Weights of a small GPT-style language model, trained from scratch on English Wikipedia.
Size: 18 layers, vocabulary 1667, 4.67M parameters.
Architecture: RMSNorm before each block, learned positions, biases, tied embeddings.
Training: a variant of SOAP for these matrices, 3187 steps.
Each number is 128 + 24 x the weight over its row's rms, rounded and kept within 0 to 255. Layers, rows and columns count from 0. Numbers have three digits each. The size before them is the row's rms in percent of the matrix's.

# layer 9 attention output (transposed), 128x128, rms 0.07, rows 61-103, columns 64-127
102:118098116133086114122150174074138105113143116121167117099138134157117092096118080144151142133154124061129111149141143151152122137109157117118101152156099143088169117142140147126098152122181089
106:107112153086115125148108086088134082086170116123108115143140148132108087135143145131132121145121150169105101103131097147124160129109151157136103090122106118153124141191100090161128134133106144
107:102166092117140149139134108148144098112112135153154121119159099166133095097126120160175122134168108152142125147127148151162130120055074145148134119134151107106140096172107137118146103055123133
094:100116105089096117122139119139133105086172093114112135148127124125130137117130110114166103126160142160154117134130151138106100179138117118128128117104142093236131113110146124134082116159120144
083:106087129134115148174108058118146104142179118108134129154124092116117169173129120128139113160137128131132082111131133106122115112141176139098130141093118132121161108147114108154140148168187136
097:151124096150118130162122135148100108097127116181174135138139131120121088074145125182109097118096129109138111117117139155118136140106175129114122108109117097130151133120083149139134091092162149
094:164100142128093106131104120129084114114125084104125140128120096184108133131166154108119156132117102139105150150158144131126139143128156125141132169172121114123147117126129117180093175133092133
093:149118148188115158149114165110126133148076083139113098110093112133154110162129138123080170140110134136150180133115095138151122129148104160147126123141102150146118125121153113128091090173131104
088:119160080128150150109170156177149150151091114100107138135160149161135064148158131144096106124116118118116132117082134113119163139128160188181105161150118133147162190141147136151115114117137164
107:095121142140128130129102091111143111122149134122097144085115119117101111152153175135084130134150144149088114123109140108165171102138154153110104145127187143116165119128116115115111072119149114
097:127124134158185126140136121108144101118147143141158183152096132097144172158139161104108105108100122141170133108147123166136181116142148111118143123138177156159107136147160119155159107143132129
095:091161105118122109122118113132151124151088127105146149144144127135071112150102140113123141144141146155183144095107177129109179127142127133153122111166122171152163130135146096133158089143114127
096:172134129180141131130164180162121132158100123110155158137154141145092130156072120092132171152138157151159077085137103120152120095115120064130128128156146125194161152099140095131144116166137103
097:130124121121136100169097142134170120119130136121185149179167108135159126146141125135100150147183104131108132153140160150153145149134103115141124167156174117096127165123123135074142131146115146
094:118139084140161140152114172113146127117159097115177152089080128121126138108129138139128124122113118147153150168106062104157106156133144099130095170102148083140132151124146147123116112147120134
088:201128151115144162092136140153105149115105110124137103076130119127131165127176163119117154161091179162081086134100138106118146134103106145161127128097129133147101118133133125151119138105133160
099:076153153132120119126130136124159093161107114104115120132101099112089084134171180109167108149144135099136094168098123117151111123165125131148128109156149131098160090143106129117124103146131128
106:120118113132116114131147146194156116120145105107160134144121104131162130125168132104103121125119161192136133147170139126144126177146115131118106134113128131105125095106131117145121123116131184
096:145101123113166149129163119153162136113095100151054130128128111145105153157085121134130087150117086119146111136172156120108115115145106132128149124170087118150159094107107120126166107099088122
097:150153180122133115104127089138087125178119096099120152160115141165154142133141079120149126106134122132120107137116178126141121084121146159165125129133125182083100108140118156137128111104090123
109:092110132144093143191121130113135120159111125125130156139172133145127161149155131158117178084104145084144123124115118119160167120161125140117147159119136097086158095137161123112119127121117126
088:128109116158105155175110124138133125152131105136094119193126139130124144126078122119093104100155181140139088121111127129118109078133108128159097094108119122112115117154147124116140127110147120
104:122123101152117119105102126128128104102170096097114080112109114145173098127133137164137105105115102133130082150099108126144096139144173156132118143166116113132112109137148145068134111122134100
096:129089140152105104161123121144083084120141103130126104153111147173120129157120105120138167103147139116104137118095144145156126140131122159139185109145104152168114155122099135107124146115127148
089:130166157157149098152137108121087164122156156160083103103152128111120106146112132098146086112153121154092148108174100109148136125112167129113122097084160109137135134172127168113087111106127099
103:145176113151184120109122120162113167101128133142105142088139130077165150145141123150066138125158145175150121115109119095132132132135143160108124146093136093129132099133125132122154124126040139
095:127131130114089120141133158136156103116182140116189110134129118098119162148096128140130102158134105128109131134129159184140127165116122144141138135102163144079145125158120083111115127091126097
097:118129128133087157122159168148164148164099190115109117151111118108090152149155130135152155086146108156086151125090088141135147120117132100130109091127115140123121142104139109154135149116136099
100:113124129149191087118134145147167116106141109139125071140098167123124154161129121119133091103116107154102103077175128145153081093105083132161113152135104125137114137137128169157142192120122134
093:132113078160130176112124102136120118057122164147125106136107130162124139142097124136135152157105110106144116134124158155139122106097173136148092137146117079110093118170155120118120115132109155
090:150115049143129111138129118156134136135121158155150159123140131117126106147121161162112130168130115110132139126143162095103107149124096100104100129134173099157107132128141067086081128101118117
104:162151151168111074153073144158164117139148144146128125147121122126123124112118082161134097114146118129127123104126144131142145131149148127156143131136149162154110161101154145132158080112119127
094:159118136136107165097153114158143143141122136117209134187144139154112098125092122146107130130109126140104102135139115153134146125160133135134114136090141136124162146123126144146147145152100132
100:134086087152130144153085102114086142171125178159142138149097101176144112150193144138098130144141138116114142144101154133148112086113093111155120142134125119113113148109168142114139132120142106
098:100122103130131168103094146117152119138118139149099103111139200119097151101140108099131118104129087129102133136141154171071126128130145147132151122133101112099098087100132138133109116163115104
096:102091138156133114116147094121111147124116124162131145144151141130106121140126144113097151121119064164163137129152117125128093071131109139135168138142118176126111117120091111107104108086107146
093:122125109077096184152139202152123071126120123158133099135139159137102110186093136134124126156104143141111130117136144114122138115080157131138120112129152131143128091134138130113170155134134158
110:129122166135125082114131115131137172128158140137095158115089113145093108116177115135161124106103107115141104067095160172118120110125138144113133121124105137133131101122152153077095095133141142
099:130140112155142095187074131099123151150120162098115150147103131127161132114135150118151150141155095153131084109136117185163152111104147138134113110091149123090148166136154152150130113101136167
098:113152130125134115159089145117130120124127108060130140104146114113169116090146099096121179166100114160133130136154183151144131155111108157138101141147132154158123129093147086085150115113132126
092:096143126173135086082126150179096111130104157127119131136127115128103142137119139134150191141129092098107144116122188124174127133168105109139142112126100112135103137126140131095124116131107157
095:097152174150108159149119170092134110151127127108150169138082122116126163116109148122150148130097076122140081141117137117103155135117156121106091147133138153063135102106139108123146110152143105
094:101114110126094108123129096107164155126118110143093167169128140113176117153142112136120121155084122114091135102147125113130116122137110137122137153109130092154135088131090127153091134104138169
# layer 9 attention value, 128x128, rms 0.0562, rows 62-104, columns 64-127
103:156120115152139163115120132150119091191106131113122132143115104121132154138093098159151101120126090113125109134086130159163076082096153133146135158168110112098098141099178139122088143120124125
103:147101145140135150112103151109111159091160118149125179117106169124201123150093111145084152081139127110120109112107112124102137150158112111137129144122094143151112123142148088145103140145151125
103:119153130129145157122110164136101139122122173108131111147144103107084140134143142139105145070118142116133119116139108092115147091180136142160100092110088156104145147122129076115127138116135105
091:136100139145146101147141158179119144102125117114142158116149153107157172111077163141114133077153125107135106105122108105118167139166120069110101132135124150113142172121107133090092115138177086
108:147120119153134143127147112144140106081126142137107158119104133086170137121100129135110096125139150155122139129155120105072103123143099122100104141130190146074089142162182100142149096128092127
102:124103116139129129115141109081161141088133126159134113161108140116109115115069094134098098107140166113131111134145158117143126144121149129116168143113137203148097095134128143121136129111134107
094:120143128119136091109112156155156089160145086121138146118172120104134127109127137106123111104117140126143099121116110177142104128116113122094129141146140120166093083130103155124113109156102148
100:159095126140132147108114203123110155109089146133141113140110100173138138121110082137165100127068144155137119102106099101144092144108133109122148153147172110144091154166117127146140051142106155
110:128103118140152124130163146115125119166139150159090124095122132138163167134121134144145095111141120131131134177126153122099187152165115125172129162146127107141106126108137132106099124127095164
096:128082160139143153145161116137146126110159128160129166074154118158130128121091105104095156121136128137075123145122171122096091094160162131143145153124137141111130154148101113104138099143175127
107:129105119090103146114120166140154109126142146086134126075112132165114098102148083130142135113147108161127141107154143170151139121108157080090145120137097135154115161131111097102103094110142129
106:130103138108138115120126110144164127137141160112119147105128119141126089136132116130103159081128092121155148122151123151129100122086168135114159158190136092106133155112112127152138120122154087
109:128084132118094121154132103130125083127140168138128111118121133114129161140114119109171106155112134173167168130116109149191075096109137158143152140144090127104142105094151088109151125094174111
101:143101157157118109127092109153095125185141110139121143160167093125144133123151163118155138146101149152120109095148132137149124085145117148124117102116100194134114148125116135198110127129140161
096:141166129093130114141144160096143166135153120174132124146125125163171131154201104152101143129108160141128139127169093099159176152156127135103103142136138096068105104181133129114121165120111113
107:143111095118099155133098130124136176174119171176118122136114103127135156109122100135147140119121150131143137142134112143133133138128105156132150155175080099129119132114129168114082112103112128
107:089156139111128142139126067158126113159135099162123127133145121119091099101132108136151111144129121104143148145131097168174107124154103128142118117125145108118140122126132109091111125123104155
109:126130096136095123137078120146138156119092160122128088131138139172107090077119124109155143141083151145138140110141113127157145085142119137096146122122140116141170110128156174131106144132123088
103:135187134094119144114141147094145117085132156074095137128097097112159133137165114158110103170129149097127122165139123129111158132126100111123101117134096172109114141135084159144112150130117119
121:160102172133115135105100129100089147151150095140153138124129153158123108111088132112106094125132128116146158108108135156156132142125178126139154182140086117100093090131096127074088093145110117
094:149192157121083141100144143128140143096110130127112110111132147109143159141133118109151144121137137090162104131140108138153119135138175141070116101108177100110150198150081080121095159150148105
107:160170128154172109136093173142114149131131173145146114159148107099154164169094171090184102157143138126188149122148130097097147113141132131119106132077104142102125159142142155144137136118130137
102:119141114139112104159104133077149115086095151130140155132161114089094206129074129126119149146112102122139163112146145095129168182160083113098099121150123095124114101142095135090127133096150111
103:141114112071123154173144116114125148125086100120087104101144117109144098175145121126156128070107107155099129142045152121138163156115102153127133139117152168151152126122111113131124181130117134
111:106119143084127143176139147128149167116145138126093092115172186159140094143140116151157126156155110134126129153188129124113142102157107116131118125135110122166127095176125180121134143113125124
104:141087109105129107154138143107080125121146104146132118097114154139150131135138126110152105133108139144109140130123099117112159125192128131172139064145077094165176119124151135116071125130172156
102:126153109125124093135104146131152100119120135132150150162140130186144179091119091113153144106092132130092075135113157161152138114107143129167114129130128058157170123156132139123132120132161138
108:149109150135101121141108129126117138150096100099148086141120116123115136142140121146117109144104138104143109088098102102144181147187121166094118143079156120155153160129125180145145124135096123
102:124189141126136116186125160101151145143143088132135109152130112126151158070163159115112118106127176133112083138125139100107119139180107100104178132115133132116100123130096133109122082116145117
095:107125114099097114132115151139125124145120146133072092139125164092169120140096072098109140139148146114144134110124105131114119125083109154112179135115127107155121098085128105121115110123139126
109:107115108128170113147098101155125131133118064083123155121125072111103140136121075128158102136104137166159141149127135126126196100117111114122160137163129115082124147118091146156101128100117145
099:099083101118116151088166106165112112107157125153148133115106147131126164136148126139133122111150118144131152056143109117093100163134100147120194096126113105142139141155148141148131121156135118
108:113124137131149130095129118165140112155140103155109160116142144098163141131140138134109109149118171106179100162132124160140111130108150110131138127129147136118155115109110114141136110132144102
111:152142094149120128093137136129147147118132137152114134144174109118114097163147151083131131100117105124136073091076125110079128086145147130125128119047109118148098147138125154160119157118176126
104:141145118174144175179142120116183085121119177121141112140095154101167100135094103083106132146154133114173138118156123103123174164148122110104141159098147121150129133074112117123093170105128132
096:144098135096092098105152135106135184075163134133088087130171124158136134151150144131141155112099131138093120140103146142114113098119165116120129122150142099123091098139118113152175108101103086
122:089112124132140131134107146094137129155146136099117102134135062119088102117117111124153085128140164104129132182131160160107143116129095150145086157087117123111154156189130166095142145145121150
096:126144105118179121114107112115144116116172106141115145110143109170158129099110138180139161091156101138118180118118094116153161130131148139171097107133131142124108137119077098110139124112157133
108:136141120111126097168128144117128122118136143129123139110140173148137161135115133092129167122114088098095143172166108134136140141092163150134112114100099120146068141127142163108155125135127124
104:155141153135083156139094134122160127120112140103142138182095116089090093132138109088111146119118150153114135110100155148144122108115134093133106113145114164128107159134128166088150093110144153
102:154097111189128114125104099127140101114162116137139128140134118170150087136109116149111165130148102132140126167128096158108108104186128128163108165143081126122159127156112134087098107139136137
100:086134117097147189136115153162093120119159123117133117134137127112123119070159174128125163138105189154129138117109120101121135124120079134072112148106141144128093149117126108130139123142113120
108:097113128109106126086132123149115130111128154109155128139147122145090121133118112114124162110110071151090118082091131126107111145089108124136140122131101118107106145087097122138159126145120124
# layer 9 attention query, 128x128, rms 0.0558, rows 64-127, columns 64-127
111:138135125086107138125160150098188075116077150113135181124107101113128147149145114160097161095138145156121157129103106138134153119146108115120098122142134123141110140118154119100105087128174109
098:119142124138077117203157108075147118133101148141161142106156104127177126105162146137127132163130122087132128151124130164113149135129134096157126111167120107134130155157113101092104130091140144
114:109141129144105126093117118152107122114103109125082116125086133098156144114098174108158116142151117124074109121107139115174108105126169131111137120158175116077145110131106149108132112114104129
109:134122148142112100113159165157130149146119121080078103160115097092155161116146084127149134124113117118097104142138150125137104145171146134140103136116132137179113113077119121134121096085108132
107:110102130091126164137133129148140145162084155151126108113138160124131149118100094092138129106147144122123142133139120122133092131108104126117143128107067106170083124131124130091097127148077117
116:130149107114172090132097146122153144114099132133119147132129135146153150142167175133103110105122102100119126110112120080120157131139157106136158143151116116137145137148138134114082165155185117
108:088140077156157140156096113140151116115146102079135191131134120126127140188125156127091160134115170161153098146099178149102115144128132124118148138145121149159117123117104111094134148104148148
103:121137156086103111143089139093127125145112135120125133120093117160113156093145132140143152110159118111146137151138165118129129093123147087128110138185126126114137118090164138092125147106145117
100:100133133152150152124171098127151154146124147091136129102134142073131125090114124123127157174132096139100119152130126116138124158142139134149104103136128125183157119169123158156118125124102110
113:095083116106082093107139131122137121133084133115140141108099105119134108134152126182142129160079137104170133124147120118121124087129103139165173101158109148120119107115082110137128130145112096
108:160122119127131133089136175091140128138102143104134123139150112182127107162158142112119151153122138127131128120106111138142130120105110133092116147089148167134131132103139153110125166135118124
116:120117120158123129127110154134180157137073139121129138124138145100137166182130123140134124108139090148124123111112132143119174171055157113167087121175149118166158118192095102161133126141113144
115:136142173136110105119122174148133123112114105137134111120123136139128166142117132101120112147175091136123135164123145131136154143154145128099127129134174125094106102090144103097157122143096122
103:094125116126125112101123149116116105111122111100117118100119132143107111126106160110085125142121173139095135150158120102167144171123156176173107130100110104130086105165161142179164130093103130
108:120151148131135105063133098134142158134117109106105091112123147070169114137109129131140158140103095105111125116086112168130125118086106133076182132134120145108163114122126095134151131106164131
108:105113145132151092138108126097138135136133156102170133127113174129142117097139156148131140107111101116124152144153118157144070155138171160126126105135166168126139111118108141136085110149138128
106:118113156122149123150168121127138159109137097137125186172112173098143111155150142146180129139180150112132100125105125123140118141090100126141138155111155112134148121154118134160129141126134169
118:116135151101117142129163142096177130094118134114118150094135077149100080079165124145133103144143164125148089152073109143093135137091131123156113136110159123193125131125134107129095126142100123
108:152152128121113103111130160141125112118153136082171141094113137093137142114119137112070119143130116153120109083133103130129174122119191137149107155089140138134099133097137120154068093127162129
120:134123137182127102125142129139116139149102143146117121153129124152132131094121147147060150113116124143180093162156170161126121107108136145125136112144093096158152158128151142166103134101120176
105:113092163171117087114135106161118168142117145069092140150141125188168142106092121086141130138083159133162123096135116093122119144117141147131132145143134098128112063089124128121116124147145080
116:095128151112129154163131167119102142114117134076142128101131155124099120141097103123144130117121142134125095084163150153124121107117147104140133109156129134130141184112147097167112113137096116
104:089115118153125105148168119126101129085152114085118143129110118134095086103143096134115101112149154115140085153094134138144136101112149105091086074120133149124141111104083121124102073126132124
110:123116152088124132143180086127129089134142073156130117103131151132140157165132091160097105132139141129153146058122111135085117138119129139113102129153130129108085118136152117139165126113118118
115:169139099141103148073113143149150102145157139135107129163145146172110145164135118106104117124151136119135097107140163075161127128111103142112110105106104112085165108117175134119121132117152151
110:153167136129123137124124172153134175125077142142151150131115124115142114132085095158117116110148147095129145117095153130178154105117103126130128117118148122128104124140135140111129143078115096
116:144119132091107150103141103134145141117108153163146108130143082076139102109131156124138109131121137097140149078146116126110117108119143095123090137135161114145157132144135134139110166164139107
109:093148117081170152130103145138119130123133101131172122144136092137113123101123118150105150112135105145161111115113108155081126112142148152140096133125153115131145116172104124157112131115136105
115:152161127112155135128130118142148120091158037145091097085135140129126153111130124114135127123106150098166149128138122087098114127171107108100127153151147090145151078117105136150124128150135163
112:114171142151101165163081161119120105127129124091120131129079146128111113094169151149119128135155118108159151098099121123126124119117126130143092122157083124080149122137138149185116133138086129
098:147132105130096093171166135123097176113136136131112136166122154120124123144112110084088138133081111160158144106109146147150176092107096104121123123116106164126103145143114139135149147110142088
119:109115157159152139164080108148129179143122149143116123157137148128104126160115113136102112116137119172130101109130109163108152109134115147137155152126166160131115128162103145112097140085157121
111:081143147121099102170120128117148132139131131140095130137117108104112156130097109127143147137113118128148198121134121070118119093146147096122130113118160141166141132090157163180117129147119180
107:139120124152163103161087111125071132151115166135108094122147159159177157130138140138107120125155124136127191112153153126094116134113094156090128072120159188182099123126128132107178149096126100
108:126143106117126136113125144104141146115124148109135153147149134163141141130130105132083090145106139190140096108143110078121157159137107142122135112165143143135109156095111130160158121124117128
112:124121086156142128113135125135132113121146106083103129130126099076135106086155107152113105122092122158136139171144090122116100140091138137129115130131149128098155145088163114132100104083133130
107:148094145068115164134133128154116090127205104107118129149111142137115144135095118142117099134108121147130100194150120145166107127160131128156137124083116121131126051123128155098086119144132140
114:121133086147123147144139124118184098138155128119127134138174194133165137125145164149135135149119117088115161131169138157104123143110103105142125138145141181131097085147137078140107133124137128
112:076111122106102138142124161146147125122150094101102122098152127174139147143158135157116124127135099161092116119118104183119144157134127115126083119142136152108164130113164132085114115143111156
107:161154092112127119105147101152118123187105172136070130148131126163150136172135150128121163133135096070138085136151160151152150173134161177157120147152132137069107125140111117150145179092123098
119:146132172174158144162157139138155169103079139163115108125141100102155129116144136138104156136119125128126103154157107165096187182103162144157142149122113155142167146109161156161138121144112112
126:151138114129139113099187130116108166158117170135111128112135179092113127148130178102126111127079099119137100155123137119131150104179106134106086111135144123138098093136176083068147135151073112
115:091101126130129115139112105091112098159132092082129105127124108116087135152168135115152120116177063113143085120090123116083141169094157140164114096128108146134107145122127129165110091138126109
121:107098119141128153095154119136087099134134106086154094152149128119120174134134125106066115116173143138140086091120155123119139078130105114147178088151121151147115093140131126138110136112123132
113:140143128100096078108122114162150138125172162152131139148146107149117089146099127141137122109149110143111101073161134153118127126092133078154124122146169137129109135124175106120179136149108119
109:125113101132107133138132099112184164139122107101133123157100128125098153128141138114115129159099148163146121150097101167152127180166111098124137101127150118124139119162131201164163129149114142
113:102178106093136093147146142148141142173119135142167106096182153135153141123106161102125141166154113096102105114128161104140123139145096142117089117120159122144134133125142159097147112172131127
123:137141093058108150132128107126129126150189135092125127158137136149144127136084150122120087148161125137149168182104157136141147155135133118083125149120152081155096111120134117163152126122177109
107:091160116101102128080157117101150147087159113117089092124150143107166137105181134144129153128151125172129118161130150150120164119147096168145165150107153184128117140119137155163127118164186117
123:196124111100134113121147140129096160135119106145129103183143145098126098087086134126131137160131120114103154121101118160122109121164095106153145102164158058123078100122123098144119140124117132
112:124148119136163126100124155139132118141128119140153139153153162103131106092136111121093145126180179147195156146101131134098112123121125113129099140137105114117124128119167139108122144146110086
111:061126111108130159110148114148115099127129124094176098142140134122128107126143184120147151101138105110157126149094116158124120144112117142133133119119134141102156116153119118133152165136109105
122:114137147113103121186113131114096100103126100120126140126138097149093142107138121158083191163070152138105129110070120121085097112124146117159125140090111143118134129127117096110107142126124097
119:083151112146135149104123097087065182117112149153072139148153143087129098125117124111140071146116099125101141134110136153156117123135132126130139121114127095093117127143080148122110126126129149
104:147135114083141110090147106121103152146178171110106092113118121111122146144131157123119128118160198162171120145088083116131137166159127111103144096100131095116140152130086128131142120092144100
106:151168124089117118147143121099151138111138154139110123092097160118080169173142119125118145148126085103117140113144101106124134093088173148115127136097097107163167097112108167102130108095116163
118:160117157089143174090137090092162130180100125094119151154165137126151118120117188121114122132146127136119124112113175133124140081146126119194111124143115127146121133133141138131133097105096135
128:150141137092174128114178092145137126132130133129139122106154147134102128146125141144155041143091126092125144118129100147105114122189106143114160102119130145093124141121148109151124154115077103
121:164155145159141123147123119155138163145129159171107138134118157129101153133097127097138133141174118147147090114102128168108119129151117163092150122115119113124141111101149104141118124133139164
120:126139167119118137132146121149103119145120165164080160126100117101161140102137110114115144088127112094109175120166140109158162151123131072102145116174128116126107138104085110113130135156124107
124:151159139137107149104104105141099153137133102100128119067121182124129165145086083113146145120167136092122100133112101133183141102085150070150174150133144103132148130111166142144143162131137084
108:113097130118103119126128150152125183157124130117106095117083111145043161101127155113150134157161122153117160128084110120092135116074095105119116150129135139120146187126119099150134176178129154
104:099137126136126105128169143089142143123177114135161147079130090120122137110139174138106147093137107136102128150144094101104123153148170107109131124078106103120109167112120118122119135111115124
109:164106112131087093144121146149150057158130119112154077127144154098124142152128124175133114097148121154116110109099153130137135156134124162136135119112103114131134072164114168143144147124160099
# layer 9 attention key, 128x128, rms 0.0559, rows 64-127, columns 64-127
116:142147157122123128117129169136164109092130169136128143115154086133125114107093129153112109102111175126111171099089120115137156116145136144087166118187140118144103135099169116111105165112152128
098:121172066145110144165107107140178145139126163116169102104110086101116104158113157120123171157151133132119140077124116150097103140124158097117129181137124109171098111113086113068173116136124155
112:091124140113101089106087113103099130108115112100105102086151102148144128109132152179126170120138094118074099107128093139156136110141192128127125122110169103083113094134117104125133110109102143
111:117105139136144189105115128121119110116116151091107166125149104115143152141133105082141153137142118107140112135135123121159111199130143150101144158114144121145143120091140104133125108155105147
108:160127102135178117097145136104137142127100147154120098134129104130128145102111106147144114111136105085136124114153074098137123122127139153131082116112121146141113124134137116059146146100110079
118:141109111140118123123133141136168134138133163130083159102136125112110128147127151155072117156144129088149135142152102139109146137165100122104093164125101086134099093141126113152098142148153158
110:126115110133119088149130115127116123143119142092124153148186145109162143176138166156141124107171122147123088096116161093105156121134119149091103141167130118146125142134123127095141131139147119
104:170127150115130101149121121122079108147115118176127141156107098142112106146095130084119157079132146094124098123115124119136140133150101111100106123188155131109097108130123053138096099117140151
101:135098130118157144113145139107111172138118149110128120191106166108114125105157163109131125119098113158105115090147117161131132171116112128161111149114104152132144126129110179101170138103123130
114:131148139131154127107141139103164072114108142139104101098138128130112125158158131136133159146060163166180124151099138146125137108130168137138152139137134112153109128139115134124127136127198131
108:114142101147118097100168191112140130124086097114138129121121168141169117099148119094139161120130129131107128119116133164116085146109119132083114117159142156156092122116149137100130178128128118
118:126144102133138120126128112118124155122127126108082118149135192110128105142101121102105121181116134145133110153139110172088137152122126146152147105120171116125156138148119089138154101108148122
110:110134089145105083105111182153151106105135113128126107137149132132161135157137094091137181149188076135114124136150105149154138140192133137128137130117154142109114125095143144137105081121138138
106:114153156116156137129165093122142106103144102103125118143088138138120165150121093133081122113142137159139130152132133098151148161146120138115108132113145109112098133167129104144137119075122130
109:111149108109144183101163141122092121156140156125124114129129104137139089128126120174162147168136100134101089111130113105145121162132137120155121145126158149102154152175161148132149115103145166
107:136128152135182122144113197096168147123172160100151111164113102101131107159134144137136134133093160134146114132147139113140155110111098140125120121138165149119139119133139155147143126159150122
109:146110127084116095125148115124123130145113123091162157114080173102097114107096130119174110127126161140149121121091098096137101138112159141140129148127108151122124124108122154147125123141123194
115:116133174130156170159143107167156155114137135129148167132105120142120099124145146095176131141104164159138098146115126102097154109095171099121133133117139118194113144091130118128111143134131096
111:126110167137124150138130157125153174129184115076141127102086122110121137207154123119151109118139152153117159097110120150110140107126143153158116126121144128146091130113154137130073135092125165
118:132148179145132121133133121123155153191057155166126157197134102134116103129123149106103141118136098134141130104144160166154115131147121146147128144123145124139138148183102130147095154129118158
107:099142148137164102069137144104110176119119113107116125146154085130152104136130119142121129140137160107131080131099199148120118159128140118112113131114095162134137059135102128104099157156168157
114:142148133124116157122135156088155132168097140090095121148114129158103171134102117131131150167154176114096109104112122170103136117143150103127100101155130136135129128140149117129131127144108135
109:089122142101112137168150141112132109124116128165118132129080103105133120189131170125150121144122157132121094121082134125155112138136162107084146080117140074146127135124101119127132151094103141
104:089123129161135108150114117097122110109164140106134151131170122173110125130141111115151117144116124141129128109105069119102160098181121147145164138125082108124120102104119127109184128118120113
116:149119106101151147086131111115155108139149125077107127121121141201094117141132121136102081081141125123137120139150162107148103118151118154108139120142107119141120091128149138091083071100159123
117:140154143140107090066134146132114131144125165103162148109105172121139129163114115157138114154159099115124153155111124138128136148109116104122136111098102107164089136110136155111150088104092088
118:112086125115142106134143113111126134097100123101145131145085142079107060064102144117107151156080119098135156138135126108142137101116125074129111150163110113152162157118091130146106099139121140
109:147150119086103123136107113117085134125156098115157134153094130131139137131137126117127187141123119166141154158160128130080112098132121121144154101198141125124132092133083131207122171100109095
114:151112120094113102148132111101137110086159067141101068119139151125119116120149132122122083104101112123105144113117139065098079139149110100148160139143093111152141089155153128103136096171146133
111:123147157107170117089087073105136104138139131124090119108096114139117143174147142107132102112132133121114142100141120167150139130096143159089138141187127090124133123166104168149169179134111074
103:135116133139081146119158165133094165153135144126140100123135097160080166127158122182128137127127119166148106131102161181142139156148122075119107095125144147160121133159108125136111120123122127
119:123136136163173107124157108125122159163158135132146147157112164114180117110130138166117140110127119151127128119147115153105144082097102149173137090159158114103122102159147090150117100139133130
110:111155184113123107127115186124134134121137136143103118123092097113071171129112144124095122135142097155119146123131124049126113142110153083109123119108148094097125156139129139160131126137121178
112:101148135164161122127085129188116148167089137148114114106141152144145122168124130126071152136131148156148174115117112113135116138077108104148131150138133125153124130149160086112161125078096108
111:124138141122099146151136128126121138134127113110112143141156127166121106116112101112094156127109107180126134112119132139123132124106111139107128073164116121163106171128159105166092115127125174
114:147087155124147111186071131122182126116129118102123135125128119115129127136143139165164152137091129189136142173164092132143123133112128121088125082112128096174119115145119099142134163164177144
111:145099153128125158075079104132161125108168101171139164134110128114132123137130123103119083071109119123156134174075153163119111142138123137101117155086154144089099076125157124114155136132170132
117:123122095105116134115107125156128116096160117103129149133125132121109135134117116159149130158153081120109122105141144107103166161079098121131137134131124130101132106164147120081120110083166120
115:122138153122119145113143128131155146098154099123105141129120096106121133181093173090105130163161154161150138108158136144113164136144120156110104149136158130131148140102156112115137163106112145
105:102158093131121186156095111098135152167149143066108103162135141149142134118098144146147155103128122082122112133094176103099127142129141124114158139152109112094143086129136117121076129119113113
116:110139124133152151110154138146125157139067129166135117085134127087116118103106141113134151147092128163119116126179133161075157141123111177135139112111091123157146145138125166154082083164117129
122:128109101136127110088175148117159156140099156119163120118145093142098141146145142159104124145099093125138099100074172121136165136155123156169104162127162131141147116114142103100149136107153104
112:099163148148126147121089124123122096084152106109119117144157111113084143185110146109168135138137115135145123152130132110112147126125140140163081083122144160164134130153105125201120117125105122
122:160091116138124132126133129156111120179120138122147099153147158129141167142137107107128108124167123116179121097136167125134132106175145133140136126137153169144085100165117125111169167173133111
119:110146152103069114172154159144149118144107132141143149138104131111121143120098156149150172122146130157125135150125151130099109137114112153141104141133141117112109070147157077139145148133162094
109:121117155124163177108153117120151161134148140135137149177155079104131139101147152095112124143127122148107187127159075148150139159112119079114142146148135113118137092134142158147133156152110152
119:120141070116154107111133150130120142126170112114179134107134109102111112097118118128122108120162074139123126143142164122125073160144108117118106157125140118147145151125172093113174110131124102
123:124122053092137115137154129149135128144208114134114127147153140156108149156106124141116138100137095120130146168082155179176122175146145112157115139130119100138115117122145145119130173152149109
108:120132117154167120143149143213141141118151108123127093077115136103081167113129147142157140132084117161103131114126144136145154182147096173126102146127120155101125115109094134136091121137174139
123:185146100094137162113136132120110113136120131119136124105123102087092123100150110174167121150176112092106179137124104130128136125184111098181119136102166079134139151164167128094138135120149111
108:155167161140171127145156129161095133126139114133145159108166151155183130120159164093135174110138145135143206095115128105107076135144097107142137130128112093126128127133154104118165189144135116
112:100117129102121159104129165145166125130129127109156077116111128136167121154143167152162095133118106084168137147128137173145118109117117167117133126155115152119135144184139175118165137126101141
122:108143164127128124134116137124068127115157159134142156121101122128134132141134120117095104152105151117122145091107081132085118102115167109141154153115096149148085128132112073133086183148132122
122:093155080163113128151137092118125155131117167153133107146088125141151105121179121147166094144121100082091124140124147142147133140134173124146094142148140091106107168139074125142119117137142132
107:129113117140132135085129109138109193128146116136095132114145103113119162131140181092130122083106151090122136194095100132132163119122162082155162119145104105148099161162145115138123137121149146
108:141087142102127151156108168098125138120125100153125121083142143123063164106165147109092112171112135132074078121107133100169113112087118132167119116145102126141143126111116112104133147124068151
121:156111127118117150097165065093124112142114152102159104133156166131142111146117165114118133173136092187112152095163175171147151139149108132150074113140112110106140146103113144112106120113101119
122:136127114121145139134147120111166154121129129117112147123093135154091101150109113167132135118103130114060143138130125113102150131157138153088142128117116135115115169134154131175174110139133071
116:178178109122124100118117114149121153178123163138135146143145144123111145145137134126132097150148135144131085159097121120155165094111102145127126134127123161108116140140172127120160135159131137
117:081116129162099085110125079124115162135148157182095116132154128089131140120113093118120138152136107137138138097130155113122126124139161094112082129209118123139142123104134117154158132139151125
123:156110106136104091133107130120096158126103107163102123107162134131132154129119105150112154132158138124119110128121095123145166131112109082133111125106164128116143135141137149112158134155095115
118:081133121159136118143128136133101167162137175121101105122150175130088146088143153117177154105138136154110165103113095093124096141101121117136102152139163124111123162159144111139096152173148145
112:136129171161096136165117134087114141119144156111144120112112080129174141132145167130093109137129156123142137204111151105134139149150126130124154132146123141164127134120089190105090148158122111
119:120084145154129155095140102098133062122166114131203127129162137126102137144122132116106144091146162117111109141130140145118138153152161141146125127125100133139068074153147135160145139097116100